{
  "intermediate_size": 448,
  "vocab_size": 1086,
  "norm_eps": 1e-06,
  "rope_theta": 10000.0,
  "init": "uniform",
  "init_std_qkv": 0.0569,
  "init_std_down": 0.00725,
  "beta1": 0.95,
  "lr_head": 0.00692
}
Each number is 128 + 24 x the weight over its row's rms, rounded and kept within 0 to 255. Layers, rows and columns count from 0. Numbers have three digits each. The size before them is the row's rms in percent of the matrix's.

# layer 3 MLP gate, 448x160, rms 0.172, rows 64-121, columns 80-159
113:125126132093142136102124173125141158105112111128107139120178121095103106126128159118137145131114154130157130085127117100149099130136137126135121130146159178122160136130113179115074154116089120096130174093129140164122130147136170151143163147
109:099167134166115138145138094131130148115150155127094125135178099174117132125124127143146109125132127093130111123130101086162157186147088136143144126122098133093105193099072130176141153107090148168161123129079128137127125095142141135143117106
102:131114168128167101148094118120165083130091109131125174106144125127142126097152166122074130130141086165096159146101094148134141115121131107131146113086160156083136159121150123103118140134149146111118100181150117162126114140103172152102154136
098:124116133140072109104173140112133122130133075133110128113091135108131128122135139112171107195115099138093168115133121126149102136148082136116109145131105121126127184141113092099135134163099106105146136153108109127159128163100121127177132148
105:127143091105100131135101121070111147117099141094127155118125124094156135129151122108176124183142111105150118102144086133123164136111147157116124100123105145129124171140136153138144143131112133096117126140113137137116120105178160128108106136
099:151130160087094109145141140114121140160183101123152090178113104133163095147140118094126142136140118105160134123086127136116134076176128116172114215159154114169104119136128136112125087153127138125161134122135146163107113129134140152148141162
097:114130117073142096106133128134155130165139155173129144078169125170166125157092118109111117110162108156131107125138089125162107178091088109095116111145126124147164131087172075112122116153158146114123174134161124100146133153153123151128133113
093:150142143143115130154127132141143109090114103158103109104138130119143134104156128111160121121146139133108181133165117116146111126120111134120105177090084119123165093141113123140080121132110135147156126174148126149138129105113162105104142146
097:134115128142119120127080148149111097109134118126092137114121140140116096152142139140100157153133097106131105099095138113090124113143116138146098121123117111113142106125154111106137141121143122151110121161103123133160130068139139143112120137
104:095097101138147155090175104128190170124143133096093146106141145131147120152092083129094147161124114114132121134100100123133136153148108161088154156101089106125131130113082127147120148116157104135124130098098124087104112090130155124106137136
105:114109151110108116083157095130134154106144116106125078116119197132150151112147133108094144124165115128085131134125130101121186111141103154138121134136116162098111121126106154142097132138096127140068115143128122118183125128167095137100128104
096:067127161145111177121132167119119149134110140152103103118122109099128095118116128101125178120138105171166120160120135120118153133100120121122147180135150105137134104122132141101119092119160124128123115135116134144119155120136166133098056097
100:093129113098113159147133126118153139116159101127122109147126108161107160135138172131094143113130160084136168124114160130083118099121092142104128139127100085099126163138107176154120136120162153200129124120088087094094122121128107099096129160
104:130126147126128139123131142079152142114131131130084141101095126164115121097088105097152099102107113170143148072148116149151159095161137103117122130128123099139116132155116144109115146102092158106151161119096108134176170133141118093139133122
092:116120145141128142101162107144119083152110130109097155141131137117138125143116126122127128135158137172104120108187132106164110167123128159118101131131114155144126104135123157107144115142091178116129192162133155137134191142123122166133069095
099:131121129185132158156120122154114138138148160151119114147171130169131141128090116111076153132145113128144147071143144088106140127137161110156111107138123172123169112143112113127112153128139173100109128132065139139182156096147162138139097121
098:136094162136181124122162116106112113111164103131086136146125139134153114083102114113103114103112094168129101126138128135137092149141136141106086124149150112102123112076154112164122141131124149118111106196129143145094108145116124143105099100
107:147144131152112107152131153148120144137148146109103123144152095117105166132145133102124186151189132125114106129120137171113106151083166149092138123154104142093107126167133090113126132141118121144104144177122129140097114075125145100113118161
100:112127123122101156136145162160137102134155128135120138099135139068120126121148130119136100116138156150137123158106115143164160135172162131118155153145109117143144136084125132145153105205152094110111135178132129102126158145109121057109125085
109:097102128127115147105128116081155117099116127142120129122180132152131157102119155086095117134099116120111163105119102147065123142128145100139091146133142114119123131100123095116116162118118147158138169141111144161161154115165126128118156160
102:129113121164166122097177135153157119075134118112103153152111136116121152157146152116123188117086136113142142110154157149130129150104127106134166094120129116126149148155111138110124084136079176102104158145137151064120154148161110115084169128
098:102105111142115161108132095097102115123123113165115105137109157129127115103094134122174151149130139130084109124174172110124123177127117124110167135135128133154144173110120085109103185144135133154162154094118108132129136110125133164116075076
097:140126164095127146087186106104133125115164094130104163119157156165130132145155138177121112145125125150152130105108094136114144119172124138178159147111073148106135167103120105132143122179118136122118116110112127131154139092192167131094097120
101:141104140076135143109111165116132102187117137154124140118127123111150121118124105153094100168173162123114136122106145102136180127066102154153168102177155141139099119134120125133129109124091149118138136155101135099169121083125122117125132129
107:126147069139132108163139145118189101109153149153115075064103099109141113132143163118107171158136140094122140142092130135132127111119132141126126134132147138119133103109083143134124149115148160168095162127080135138138094115156163166140139113
094:150134107155123148143165118117125132119100159127104159111134095120133119145117120117116133185087095148141123123114127106147106157125100145164108115095138125155150089105129115181150113140102154116176145115137148118131118152143149118094105114
093:135151123160168092135132137100103100079159137129114136146113145157165101138114143140086127156088127117158106105132119113157130138114139109135145126146136157110171123140089147163139111088071144141116189103149064141148122159113130116114128148
103:159132155133093103142136151088123144092117111123152139135146137155128126113074123141149106108115145148118101144148128154118125118149157130113117101120178085083140110120115171151092157148117137125072138083153134158130147149171148171128126124
098:152121135149129084139186188158098123073145129150074108120116107120136088137133116108125134126174111152128141173109151133102128151114122112144135138156124144112156155068138147139123109166159146110103150087108106178135138115136099133184100099
100:127148134146145125146067107140139135161063109168119102113140129069133120114073135140111099119168148143132123127148137148145121076112157205117141127137114128131129184089158124103096103107083168109105116126107110152112118108126187113097147121
100:113118131044113116122147093080108083133093136148136149175144152132156106115115104140094097162099115159118114138117133127098112146068117154159083156133160162105132151124122098117091151115126113140141141130081149089156158125094134144099116143
092:100091146150112120146116085120130110138111155127116142098105122138102116111146159137085155135110113117078185128140127110131083113116150091135106157146157153107124117146112089175113164127104140129168135151146114066097082125152137139158128161
093:138098145066128110104147144097126110122152137164099117147168115111109129163123139146088104106148137119073149139136149098076144145093130152153101135160127150067136149119131122115111083140139118091123177082134143158161096157122090124132083156
101:122124122123164175154107155083113128113164072116143148109151104141103118125125096109120148116101092155151140128147161159130108106120113094119126152120125145172117103145116113136112151131156093143177095142130147169138114169143119136094160089
102:153128124078117145110107141109145110152097154149099125116169127125155153155157117100170126115132120086121169126135142110108111107156157165108175148119164121104126089143120101181099116133139136175121155109127118070112156146136118111160100132
100:142143141090126163088147125151133193162132107106144154091124110123133106130118116148144153142120123096089125133128085098155155119151079114133124163145116147147165121118125135091127144137100178142122116111085115123128148134169141102079137129
099:148162144135163149126147121104119152097184166144143117127134117142126115138130146116136095132101146120144112093139097121113129109154150120118066123098100130183108132119143090095150140117107127148190136079133137203140123104125121112126155088
097:123175115146068148107134167178156135133137086132119158122142120131127135107135137137158096081123116145102149145126135112106124114107117123143163128114175172092118145091158118145135142208101152112143114146135159098131120142131151150145149122
095:122128156113129093162115106096143166100104082104103107145148144099154118133114122107168134147142139171192135153162153168113116109163089124139125124125163129143106105171116100120129144137120174141107137122138122152140123137117137099105121172
095:109139098138136132155144140098097153123113092093129148109082113140168166090120110114125106161114121100140160138147121119106099116058099182129119094157113167121125134087126110091098126139179158116128142149172082134109126124129132130103143099
102:125133124085094151169117132079120149119139133114117152143120100137138160100109130124135134102108130162145121124186105076129149122099129155144123121154116187109120107093123167135115068169093100087170099111139139168141109146193118149104103164
102:165117136166111135137124156116123091119142143140140127140154097128127106148153143114114132177125111100161098105158113110113099155124170167139153139126155120156122142143133104120051154111143151096115133122101153122121188127147135087130117154
096:120140154150125131103161104121149106111153158107158113166128145128114134125105148088072148126133140171117178144106156100141149142089136147106139108136191144118127127086171106151136073138153095151108117138150134130140097126122088138112146113
105:068168140106112117091135106102124115075165126106140176130149126155154101118140142127109117124133146103117145137157111100124149102097111117141125104131144134140069172180126107144128097162129151110163140106151142113137102145116166151151073149
104:088132126132131098143141098069165127144117112112101142133096111160112143129108101136122080167123112137151117112135112133090160129140121098140161129143142162152157088128105143128145153134083160134108177153116137141097128128116101103114107142
096:117140149129123155148111148133153083168104114112094126148117119134159113102135133108165114135103159101158160081105120113103128086122129105119119103169100138049137096115075128172105118155159172127141115164160135104124133119151084116126160110
098:134174114134131189130146144130159101142158115095138158105098105118125134139077140135135081089175110126125133104100146107074093101147135121100104102170144143113149143141122155130131133108117142148158127102112125123125193133143102121128145133
099:085137136100138149090125117108162141107123147123153096170133120113133114120151145113129122136169094101130137071109168115153114131134133115131104141144142122127130184151136133105124159112146147106106166166099137157130161129129109146142152116
101:107135135113121159162141147130044154134161132119118109052131137136158140118092144118126118116155148119113133113093113114137101150144143139134126155096149096131156152124053118126135168159143136110102154090115156085147148176115130110096094123
110:125120107064156132158077163102118140077151129094104125114129098110142124109142132110144162116151145120110136105147132122109162132098128129161148171138112118148112130119122123146049125155131166141128153117138150117112115110123128123085159139
100:099129110108143088126110181125131090103088134121138147129136106154146121132108133127139135148117172146116164133130142141163124092096154119145155120123153128133122112141080176099116144134117101121110163134116132141133162129176099145147113125
097:065141117140112136135161173108083139147156114109136174136146160092131128123098122127110141100158137078055123122133132154156179120074158114134133088143141143137117147141118105077142178138134130142107113134147141130134130116155149115081113133
098:131133130136136128104168146124155149146131142139114180137156147113121168089149110159146113119119115124102132129151063128148165100140120130149135135117110135183135156111156146156072118123131135084099094128100103183109163136153188115145145116
096:137118098106115121158123165111141133133122068129145112164104161161122121113158130105126109137151133139118146173124065155090136093162090143143104156118149134141124120119121076102122114094130135115112142131120119112115120123147139092108138120
098:134158131117142161102132145136123100126115086149072150097128114100141182124103092064127109146117145133161116122136116114115132160135151145157145118167181179098122143115150116146127143137123067074139152127119143102142109117124131153172080138
105:180106145147137113153146099128123127137132114130145152137123129114145184118134157161141142140106138100120144099142152152119115100136118118092128143120179155134106162088125137163129125114102108128122118152135125127102106134098091181104135130
110:110102073147135171098129130150151143116132150130139099124144136132148140141140127140153137185100158133123138110126146160124160112097132138136128149148141162125088131106072114137131095144083134143151110121140110143119147148089090102139100105
089:115097101143110102154105147115102137087127110089127133145094142154117156140100123166127135160142118120161094098139095111154078129106134124132112122135130123115153124144108121142162107142135140091155078104122126146103171155139127134127110136
# layer 3 MLP up, 448x160, rms 0.177, rows 64-121, columns 80-159
110:085127131130102151147107120104103091088148102183138080154157097141104098142068120128145120125100162168101110128119148136108156095141134128146146118102152134117158126133106149117128174130134130112133161091068128122124129114120126149124134103
114:132128165123135121139096100147131137131149134127110156133158138175118125158132113162127120108135128098106172153170131121161156158165113188121102085130089117152085108131121149167114105136082113100168138132134136121078105126120113156119139147
097:182168091140121117103140125147156100178107084103153156094138096146104142137123129094147152151103129140100124133134116152135094122131137115125128126105132119130183126100145145116144073162146099111096135157140115106149130109157113133154121138
102:154127111143088133102117135129101124094143121111094124107120078139107122142133113135135135095192112136158131113156100138151127122138101164157122104086091069153096119153103172117129147114161127080116135127107165141111139141116116122121123116
101:111114086098121118124107097098118159116129100104149138041074128111110169089139129148161117153089128160148079121153100145164169144141113112065115120115113115132115101158141156158154116123075145106129136186117099127158126101155115137108131105
093:120163171110145132103132149117136075123146089128144121093168140171141163097119137083111106117151159123127149094147125075157105167147112104152090182133133133099124138143120135142074144126152151157183165139132109135151107128139098082100122138
094:061088107153130138118146092130134126147111141152100128113102121118134048149153149114096130077162110100124138098094131111153138169139126123146134121129129147133122157127099139137109136167123146149110163124144113087134137114112195127145093156
093:160120076112117150117130102076108139104134133118115163153127134099173121121098133124154137108083151118176095140117154126102113125085118079123139114154126111166100111156135105114126173119121159147147129156160172144144122122084100091155150127
097:130135128100121141141154108132099127141102122096139118151125141117129118110133131122153115112115109079119112110143099107104142163115117085145123138150108088142119132129176090094152137140172132125098071179120139174147101111142129175161114122
111:139079146101120148099177117159110136194145130125090149172160139104089125081139091108095153133102100109097134120120098152180134133131151130118116109123132117153134170116141094163123143107153159130106111100155122094097107134125130193114120112
103:150113091144137112125138110103127142118103141109086113115127119128143175126167160136158152152140180109093119129130090177110169134132138102172156141098101118104101123091100097077187136106092117172122169167132088137108093147127167149120084099
098:078107155138096176120139107109124152139147118125100083134134102120120081105124139128118182151140084184189132166079129100124122132088140133134140156121145131141128107131097138092123115109119144122106119128112142146146110141134157139054120112
101:149142114104134130163121124126138143156113097120137137149108101113140159119107111133150111101144145091101119092126154122132167139129118144130112136125146120193106105125135087111123124141123107072163143099109179166117162137130135136167152126
102:065170146131117111070107107131135142143130140169154172147100142164162126081134146142148136127133126102161157152126125103142134107151140129147099097167118138130147110128127138121126135098149095122155128154096132126160132102091143139158105148
093:133144108149139148094146148148163124109124112167152168127118100134105114140113141153094133131157136110133160127142126141143071133101119178123158133099123105183055052145146150178108125096139123118107085119130137092112134151149168158106139145
097:131101156095157156127140107130119103110129116092135151140121142149141125098140161137130137102137152041125164165123110141115154136168132129145179163114090159119133101135159121150103114124153127115123117100190104136143098129181176151112177133
092:163059140109132129122126105120116145146161165145145093112093156132148145144131114099188127146119079124138125115147160124122103140172139129146100138171123127110159142095120141078106134143134112122137147170138162196089111138141118129139098146
111:126150138102089153091158131077147122154129113143144081117088124130083146137154127078144134141097211112124123122143094103144143128165100139135117106108107114116125132109104099107128119145096139123150136089129117136125114178116142123116186150
098:165131092087113128134131094124133117122151084090157160148128148113147107090124106115155153165125099099083154139184139111132165121143082083125164125142107126113147156152124163112085139159092110138125092168134093124131126115105134141147119099
122:142163117095159092178141123091156156183137120119113087141092151116129121148161170163109151127135117097129143131122131131151177152125139140110143169129151123138153145139110123118154126118152112120138106146109091137118150133099150148131073118
095:086138096107124111147108106129154098079142108180108157102112167129165093145163156135131134129152180110154165138128137107118122086135149132146122103090102151119139128117166133151153109107153095135137130093157121117135147171124123117151094130
100:142111081096135155162154132099092104113123085113137111128122124074118144088128089075120114154103165160086149116108133107089095117108122134153128088174124125131137146128123136104090160120137122148160133146104113096108173138094159106133121143
097:138082144128179174144123106134155120141140112156136141078094087120109134124139089129099067109117118128154144128148100135121084152152087146140144110140100108161106134134124097137107137104135130135095078100120114107098107111138092109153141152
099:147100132149108145107129140131110126131119122102135121128164156129138127108103177148148121119165110117136141119126105124104122095110117104108130117152154141169130103113108095102142099094118096161161108158116157134110151053121087124138165157
119:091149088175133141159167141149125121084089145111103101109116116120150117123121136121085185134120109112144137153120136099168124122113124135143129140144119139180147104150108133146158121104145174142105135099134149116124117111118131148154117113
092:131127125128106129152134084127157135192145125111123148126125121120095135156122117080154161149123093162157130133111122111156162113181148114123120131131123128139141082141173097103106178163173165119141120106126129145105110185126138108114144156
096:133139120116144121137134135119133131101112078117126137132088107141157106147135117090131138139116125127122096108123129108152135149123140102129117135168139152150126206121071120145135111134139174111119160151112078121113144112162150136190143111
098:123153142111104112114120157130123132149170147103090145135128110135130081156139174144112127098158116124134105110158129087118126123130138165119130127128151114138115141170083117150141111129118111113129125151096133124201149122096088107151087101
098:128086120121108126111127121182068130117109135130124136149150097159125133125135151122088120127080126103133155101153119136172179096135151152096160123103168113144156132152136099113131136133098088152119113157135168041124161124105142155114115148
101:112109155096146110101139115119107123152108104134178099173102139146092162079151139137124150174147100143131139132127144136123132139149154111131141158100129154115137162134157172113131120088127104165156111121168076113156115161154093110130118158
094:143119112128148122141153144147166130100174084070124130089131099148143128152142139114158145155173099155138107117203096128165145121087157151129113167128168128130128112127145123139158116087137109104086109161142111160117108168123179115150082132
096:168123104071168142166143093126127107129087127127117111127134114113115164147120136160108132119135122125145125143155087153162088099159136093177146092132149124136152152155098124160106119132141111126187135107086128140138155121141125132165118134
089:112160116089101157118135148165137114120152157118145154112111137170125149139110072129110154144157126105105101142154070150145117105143121141139139155129116125151129085183132124126142125114125118104133141157089114159100116110180132127141131155
096:107110137145124145141121143111149149118113123116138164107134116121149108120098113100127116141106153122170174105053142163142104106129154125168207156139147129175109131146128117122120096143138111116177109145125116172126158137161152086151137176
105:105096136130093115168155166128129124135154115172127128125058121135088094111142137128132143132117144109105152196135103134108164130175145102140092120179103078141142082123137118110145111167151134142102128111140124146131136102121119108110119096
100:142135109117148161143169122135104134138094112114124176164152132169105118134142108122194094149105134098100133127136151125150141141119099181113132129108141145126120136180084094129113098174144158138145134185137129134137098110125118152108084113
104:148115159129112116119139090101097106113123111126075107143174127103119176143093091099174138101166169098138152137131138137152097086150086138143145117153133151123099147182119140138166132136069146120118150148146108114138126137115124086085108153
092:112124130093147082124111114094093153147136122132121135146124098118166122211108120121119125144148139069142126125178154174149116153139112120149138133159120120177103112148103152114117110131176081130117151119105127106131128148146182125165076138
092:138133179128149131130161088153135107091127103091134140068112123172087128136106127136135098128100162102144111130135169130164095073135126124136150107089135159107127112156124107107164118120131154140092164104095071115131123108118133104110134117
091:116148108112122127138141124122097145098111080120135127139060110118160166134140111106120115119117122129114134154209146096077087101090156082144146130139100124093096137133119078118118116124140172115092161106155088101106109123115129148082124109
105:127136136135116125156136177126141137126153170107139054117130154085115092135138102078121117135173147092087085156115130122113109147111141129128109153164152119098121132161130140113146102100103098131142135107172119115095101158143113146112136128
095:150100127173117107099126132170119145112156146149113166168182110130124128130134161125153109155129103137141170171143107109149110083151123131135191096107141161095123147118175146141141118107141122086111135097149108129125113137147155130123127144
096:146121140128085124147152143114106145117091106163143114086121163118146139109148116139112107122137093133093127102148105096124143111091115110144109172177119179091141094161124139119100161152139120115124191104141130117144087129148105099120156107
106:111134095142139158131117074173137129121136140137129121171157111089180141146134129142162094121124143110122080095124163096115163102088137139156164097136105128177147106111101159089131165078159135122095080157108119110117123142147067118111099129
111:172135161090129131173132150149127117132136087128138127068144117109123127130154125132166168119127144111124157155148139127106117136123140151112121102109099116142123106140131119101080097135146110099064106088136119132165158112124135133129163101
095:121120114144116125146104087127145131103157170113121126137070116165123125134159168127111077129112131164167135117140126131108112131157184134097091108139119164176099124090155103119146081154138096078116099147092122146125076108101100160131110117
099:152093131157137140158132080129109117155084146106143122128175110110132112114120109150125139129101109145124091123094133095156166094117123124106122121160106129109117120120112122136103159116139091100124122152121130156195169122102110116120128120
092:118154108120125136140129109109073140148168100131107150073118136127099159139119092098114136125099131111127110200120138189070146111138123147146130139141122141161125073106111143124139096099133127133150066102099135157143145128128150119107105139
107:120147115122123132146122100112167132149117126134116130103118131102104137158133127115159071159157142107110157114127163095117138143144092103132114152135120142110124175092113065128123101170174147134107106094173137149138148164140098139094136098
107:116114110121134159144110124125105091113143112118140121132164130091139109169127157105125072126159163109103148122125141159117182180073126110151134145159120128148107119107134113149106135173154158105088148100162134079127131116113163127108153144
098:124174105116108119154165139156128135119140085112147161104105156094149120173146138111129113096131092117166096081155147116167112164104132132165147113143121112144087098117082198092126106072104130081138108131151089131132155167108166123137119154
093:154162117145117121127119102068160118115097105148128085069104144109121130111131103135140079141158123168133122115156099112135130164102142137125144124146129119115119097120160165159135149125144113092107139126162133120141113105164145160150111102
099:144146073119131144100182111136155135140116096165110173132130145111131114173135147155123131130108153141143132155150142078115132148110117100157141139133148134113121100132117157187147102154125112125115159109149150114157154125141145138141132120
103:107139164117134148115143094138149172162109130154103119095134100133097137122134153122148143158095152171127141154098140134166118122136171109118159141168145146166140168111136137129172137097119132159128158165135145165085114157157114105118128120
091:110099140130118101144138153160112097090119135123134137105161155143145101129125105076109174100185117118067126175156073114116175142164094128151130111125118122148104132123132073150137174142151108129129106155152121155136136126113109078106139127
107:104133171095117121129132160156160138135111119155094082114151153173105145083124145133127111119120133133153104100091137138139115131107112149124145170135124140132095076166126120116137095127157156154075142124119117110083125131122142101155114123
143:138101110112146138111068103142123116116137164100156087101151148111133144140149136150115154155102152123131143125122153122110164116080138096163098105168128169150091134118089116113137123134116122126112120134147110136128126138073119083159132121
087:110080161095146123101134129113127098114128125109083111132175148148148138105141121138135135156147108151171109117127130105138132139096139151089199068154164096126121127141124092100145137079073150124121120127162135140099119143113141133149075119
# layer 3 MLP down (transposed), 448x160, rms 0.483, rows 64-120, columns 80-159
106:138152103120149149143144123129126141118129118135139138152122151144131139114062112101125118111135095146109147117134178109111142125166124118123141099130115115124109076135121136142120173131157127127078147108073096104095111115128158138139126100
102:142141146128138117102110097129146125145082106117123169122141127110121128111146087097147101138146115109092168108146095103149097146148155180176106139110126116159065128135146098132081123124131080092137127105112131117139116121125134125146137128
099:147084130147133094129093128130116128130126104077101136107139123161125151112139135107095156140098113147150094172118132136105114138148145117168116164100156116139143097091107133131146116139085112152128100136216182135121152098158123156120107101
100:146125112086129122120102127162130105125161134112131104097104146084089132091145131124095149130165138143150130086122143137129145153126136107148145101135093092123117099129118167102115168126122138094172201132145116107096150130179144104147158126
097:113112116179165092122155138169089100100147094123129115138120099116096076139120147162137138105152135149173104099129150129090107112164082160123147143145094064162112135117147126150117131155144129094108144115133124091133108119120085141174161111
103:164122132112136149147120171147128099102153114131130117114152132121126117145162128097121135172181110111165128090087104135138112085163094154158126145152156124157108143126094167113104147101138119158130174143090115132143072177132083094142102107
104:111133137085123157132143123123160142189133124179077132110165131108115123167114069099147137123155125131131142159100110132099131094080120152058152162120112087125123144143152149138137137144079128116150159166123137124127130142116112132120125118
096:125121116172143121055131178100182121147154094100122094139105129108129116092110086082138148116136125128067102170108096138150138113131115121114188126157099108135112159137078139116143115103126168115139091140129131162132126131145104137155113130
100:168104149144148169154145125141123145138123110128089132127130143119143158112125137108113082084130100107129100120116101100128164165157147143145127148118180141114142153142109107179165148123103130123106135125160134140132127087109094141140097137
100:143135142115084158141108181122099141145158109137124143139137149157109095142106113108111142139127096091100143134114124148181103127116108123099127127132107139130102132134153064168116169138138172104125122125109116124056130108119101125149120141
109:134110112120126112136157182098104137112128146147112100101106068146127116102151157124090150091113132151132145146132147125150123138148134095161126168096119084120143092092157097132155095087146162105090121094105141133144173171137160104110118131
096:099108108134090154143115052155114141130138130109148102123129125107176127109151096141136131131147124124099125134097157122132134139097103099086107129139121112106141133129154139131115103108118117106113178115134139129142132127162102146109158154
102:133144128155144142121091084076139130119143125140106135138097110106130127148123126104111111116139106148120098080146134107141131125126148145141107105095135109125121135113187167108119118134118120096182151168098122123110112114121103144083117110
092:140120170168125114078131109128152116079160141120122103138145119108090118102123106125100149120090150135134097096138132173086126120162129082118160137150084140136118139135123127105115120111129125107100129124113132139168151131155094122110160141
090:138145096098130163081109121135103132133139083134156112128104123129155122154136121147132147138126136113095119149085112118126157169151114093131098135152104109119134125125109158119139193149130146052150136108132166144149152146156117102121128099
101:113128122117128136122139145109117087097134101089139114071104154121169152114125126132109098088129090099135166135122100167108156124167117117134158116108156147073135130124124148112123144151160089113135115096159115155134114111096130115100183144
097:136138168152095185115169110136150111123112134123127154145135132128150114113117121123105103064116111148129156123103159163136155136139116147129077125129127150149154079141125158109113111107108156130140156084138105110111126097114122127173111160
111:131127162156152193087161128119140125098157133131144134105115139177135101161127102133126109157053106128140170151092105143111162089124123137110167085149121135154137135094106145161096124134107128102143136127149159129165131146158132140142124110
105:130105124141120141115176130139109107093122120102188140139113117121098088115086143124129078141173146120110114185144135109121097110109114142110134139145157141141142139146090190144150135118095135127158081176120104128166129151143142099107117137
104:166171104111127101111180132143132174155103118134150134151122137118179126140121176138135156179135146152147096126135100096120155142102123165080141179135119141141128122117149111123158142123133121122169116137096106147091139137119079157170106141
096:125098114105121127147101126158128137169137097119137135144079128099138169119170123153167164160128110119139157185126144137129135094136182114124103140123158093132139106099125130099101123168124122117132114128161153112133096183151132109111129151
093:128141127140078149123146078098155110110105149153131089098158143121125134114148096142115120126102158114110072159115144128108162171110161104124108103145109156157145127137082147082113122107144146098183122139105132132124159142152135156120114143
097:148107142134157158108091107177129141129127086129124144113120135126165128150116136106090176186165088100126144139110131109135179097127127175129119099167137132137130130162154128121146109103155128167076153123128101083114125109112137144137112145
100:148104132125168123112161162127095126109094098082146112117152119141094118137151074145150144132149113105145164108125107190078142100128120125149125061127139121139115149109081150142113094153104141104102159160141126138140108079137098093163154116
107:103153139093152135203160129152117084119105134140121113134117111120106125121116199115150127135093136128111138130140136101152136142091155127121118112136128107190154102139110146139139158106129153093179150118106162142125152125132120137130107103
099:073130164150116116134159111136104103130097115116114128121112132134133193113123071112167108127191155133145090141108139114111095158167093140119096116162130157095104113163121144112132134129143170093093098099140099183129134167135128111117148144
086:127122067153114118130148144142146139111118131125099128100115119155143132141114135121108105116131142118106086138123114138124091083177096127125147128147118146102138172137141115107112134147133114118100130168092088205120121040134173196098159131
105:114098142101118111092150152062127164136166132161144100139144100128163120113112153118132117148080075122169140124075127103088114131127086133124182169143132132121107091121089130125135177158098121086175174159136139093122092120115093118142125139
099:117107156109084158129095074103118115142166152124140099122142132124104120064155115095100141142140144075120122159119123125096162142165117127110129119151160145128109079134143119170124154098116069102107125091153155134127127119135115111150118148
105:162127191109155102153160150111133148170114132130154122148059137158120134138136089106100156181103114150123154164104118159110118161136136125096143126125137130129129193100106118096116147127128101177114121131149093091138121081139130095090113153
099:115107141135181115120168128115124117135119101104085117099138113123133089129159181162174125130105134114171092116116127105141145147152165138089130147125147135122136130122145124143145112090134133108116094166131100141172148134181159185130088157
098:118164159139123111155134119120119115134131114194099149124127146143079104116133101116152135117153131145113150134107099104118096156137083157116174141131157188123106101143159128128096106120122153124171118120092096139106129162135126130118140140
096:100102111113091122130079097140128182146114176102107110097112096168148142097137116156141128140129101137113138151138114174153135145203115106138130124157152157137095106118154084153163146132106163120103164157114093127165117128134121166121124115
102:132160094137123126098101134131138152146105097120127148078126173188170142128092125097156132153105101125108150116133129158134114135079117083130135140089149142120091134130150134101114103106174108150158148163146153134140163135119168096171102135
106:111117120136155128132109141115111123098114139100164096081103143111122115078140100136173174118138131149126157108147087162094116146139149083143141149156125109103145108155146144159133098105134103119157125174153133144121117110085153129098156106
102:123177117087109113067117133122143149107132136081125160110115142123092108179147100127135144114140140092103128121143126122161136125116088125086125122139126141167133122217136156176133147183126159132135091137132138133110160104117119128114124116
110:133111145152116141121075157140153111126134120117170133129108135106117131097136120154157086133119181052073156148127104119113110144102125142135136098130132089140138109118115192147102097102100110162168121111094159108160163143085163103119105091
101:149145115081119101180113078100099162099101110156098162148175143193138095126131125138169089141120124107141111157099133127090089128155114132180110121162118142167070114121107131134095116147118134105129131108075134098110130119102138089117124096
098:126145107135194115133115136102129146153168131141164073107149140090168170083118140108132094108143123136094116128123150154115118163174080103163092160106171135106098132101121145114170122124103139120131155145151112144137171123128114089118128155
065:098164135131111132103144120150108176144099118094160169139168114130142091077147109131156022175164124161184129162148122086153120135158119150150130095139125135158115116137156099136148145131143107144147156105137125171129132130157120082158145144
108:123151135129077114133143137146118139098099132139099092124110159128119096089126133136119103143158105135121107138128111101115137143131135124121163133102081073142122107137147141101140150105122100110144122104113141105116126150122134129089118121
091:152122145128121138078130142176135147100147114134128157131144113150143132101114150121127093126115110136121118140105108180158142060127137176164168136092088138135141143114146096138129131111108140111171104101117119177121124144126094144152177117
097:111189164154158175136088109121151123118130082143118126146101148116128135143132107129102120125106149163111107142135124157142145103108126174122096108145146101141127128102090096153080083123137152109112138113146084150121119136128125122145128127
107:147168120102155132073158121123162124157168089105155110129184107117136140127122128121091089113138086125120136113156150109083181122107154134125120125093092168169095128111117161113090133137063141143106122131114116110115126153114141091149151140
103:153149175088152095127146134181106154145137138100142099123107111172174138130155096131150152137148156117164142115154124121141067130136117133163101145112123100137128141145142110141140101134151134136177114112111107162150103161118130111157126102
095:124109129119123096126156118116138148134160122113107128149151120134122088125116128118156118159159094076144154099098127155196144073132166157158135146087124134137121153151090119148113155110109108142120120136132126120171104148142054128130112144
097:141132117138102154165161103148119096138112142113122091118158115136143136140149181164074143134162149152097087143163140154138152118147107114149097137079128155103119110160128109153141166139128135148094115150117092140118166111118151140137089131
095:113109117093101092108145106123119170097138070092132083118111131119126098137164145148111130148139130132121122134111167117138101157142110107106085106120142100136134108122126122131157102092103172146138126113126117132135166137122092133129138143
103:118133110136157138161111118159146127102121117138115167167120098087178118117172065148125106157167139154130102125156133160157128140139134112150113122125122090118167128136132141115146122151156115071145116121084117080150117149144112122117122108
112:132162098132161133119107144113132118148126138127109120111143121137118110138175160101170107119168148132131138128100121108138168108138079110179117124127129159195133131133167133128146121131168127119103129069113138106121141146139110151105140147
096:094145133091097172134149133145141151143126154158081097142160122148148149120081083088114176126108147141143113109175120125091137116123091111111148130077111126121133160106151150063171091144146142117151138091130139122130100119134106118075105128
105:156108176138116115105138118133167089117140116140162119161127126121121121130119124134121139097137100144104152077091098148119159120094119131140136148130120083116157113134124129166096145134077135118136146146137146187151161113107132149168126166
096:083159124119179114132115084131134149140116112108128103116154128110089125167121117127112148138170094111123079141165129122113145130129178102148177130181134128139142122170119150136136106149169118148111132133093124107152149159108139132127121096
111:114158148171124134137088091129120124119123141124130130073108123091114110125108104131131109090124135113116128160152164108118168125115116102093153088121117161110105149114086167143182113146141148112112173173101136179120118095127132135090108131
100:122145118113120165112105120092110163108128080142140113156116146147130153109127129132165136135137141111136138117139129154139142072127125141090136162084127099078118129134127104108132107133125106132111128146110173142075159132157156107122124137
112:156117128160114138172150118135126104097109128083109114085131151170124079154132131109088105141079132169128133157096135170104101159127197154153149116115137101119162144140137132116107142150184119166137130148129134127108170102085130122159111110
108:123123105114172136133117113154143116146171152111152115111176152155131154102149133110110160164121131131133144125109124116135132121113142124184128142145112153187096115146071110130143126116134133126106123114112104129121154160094100100123160137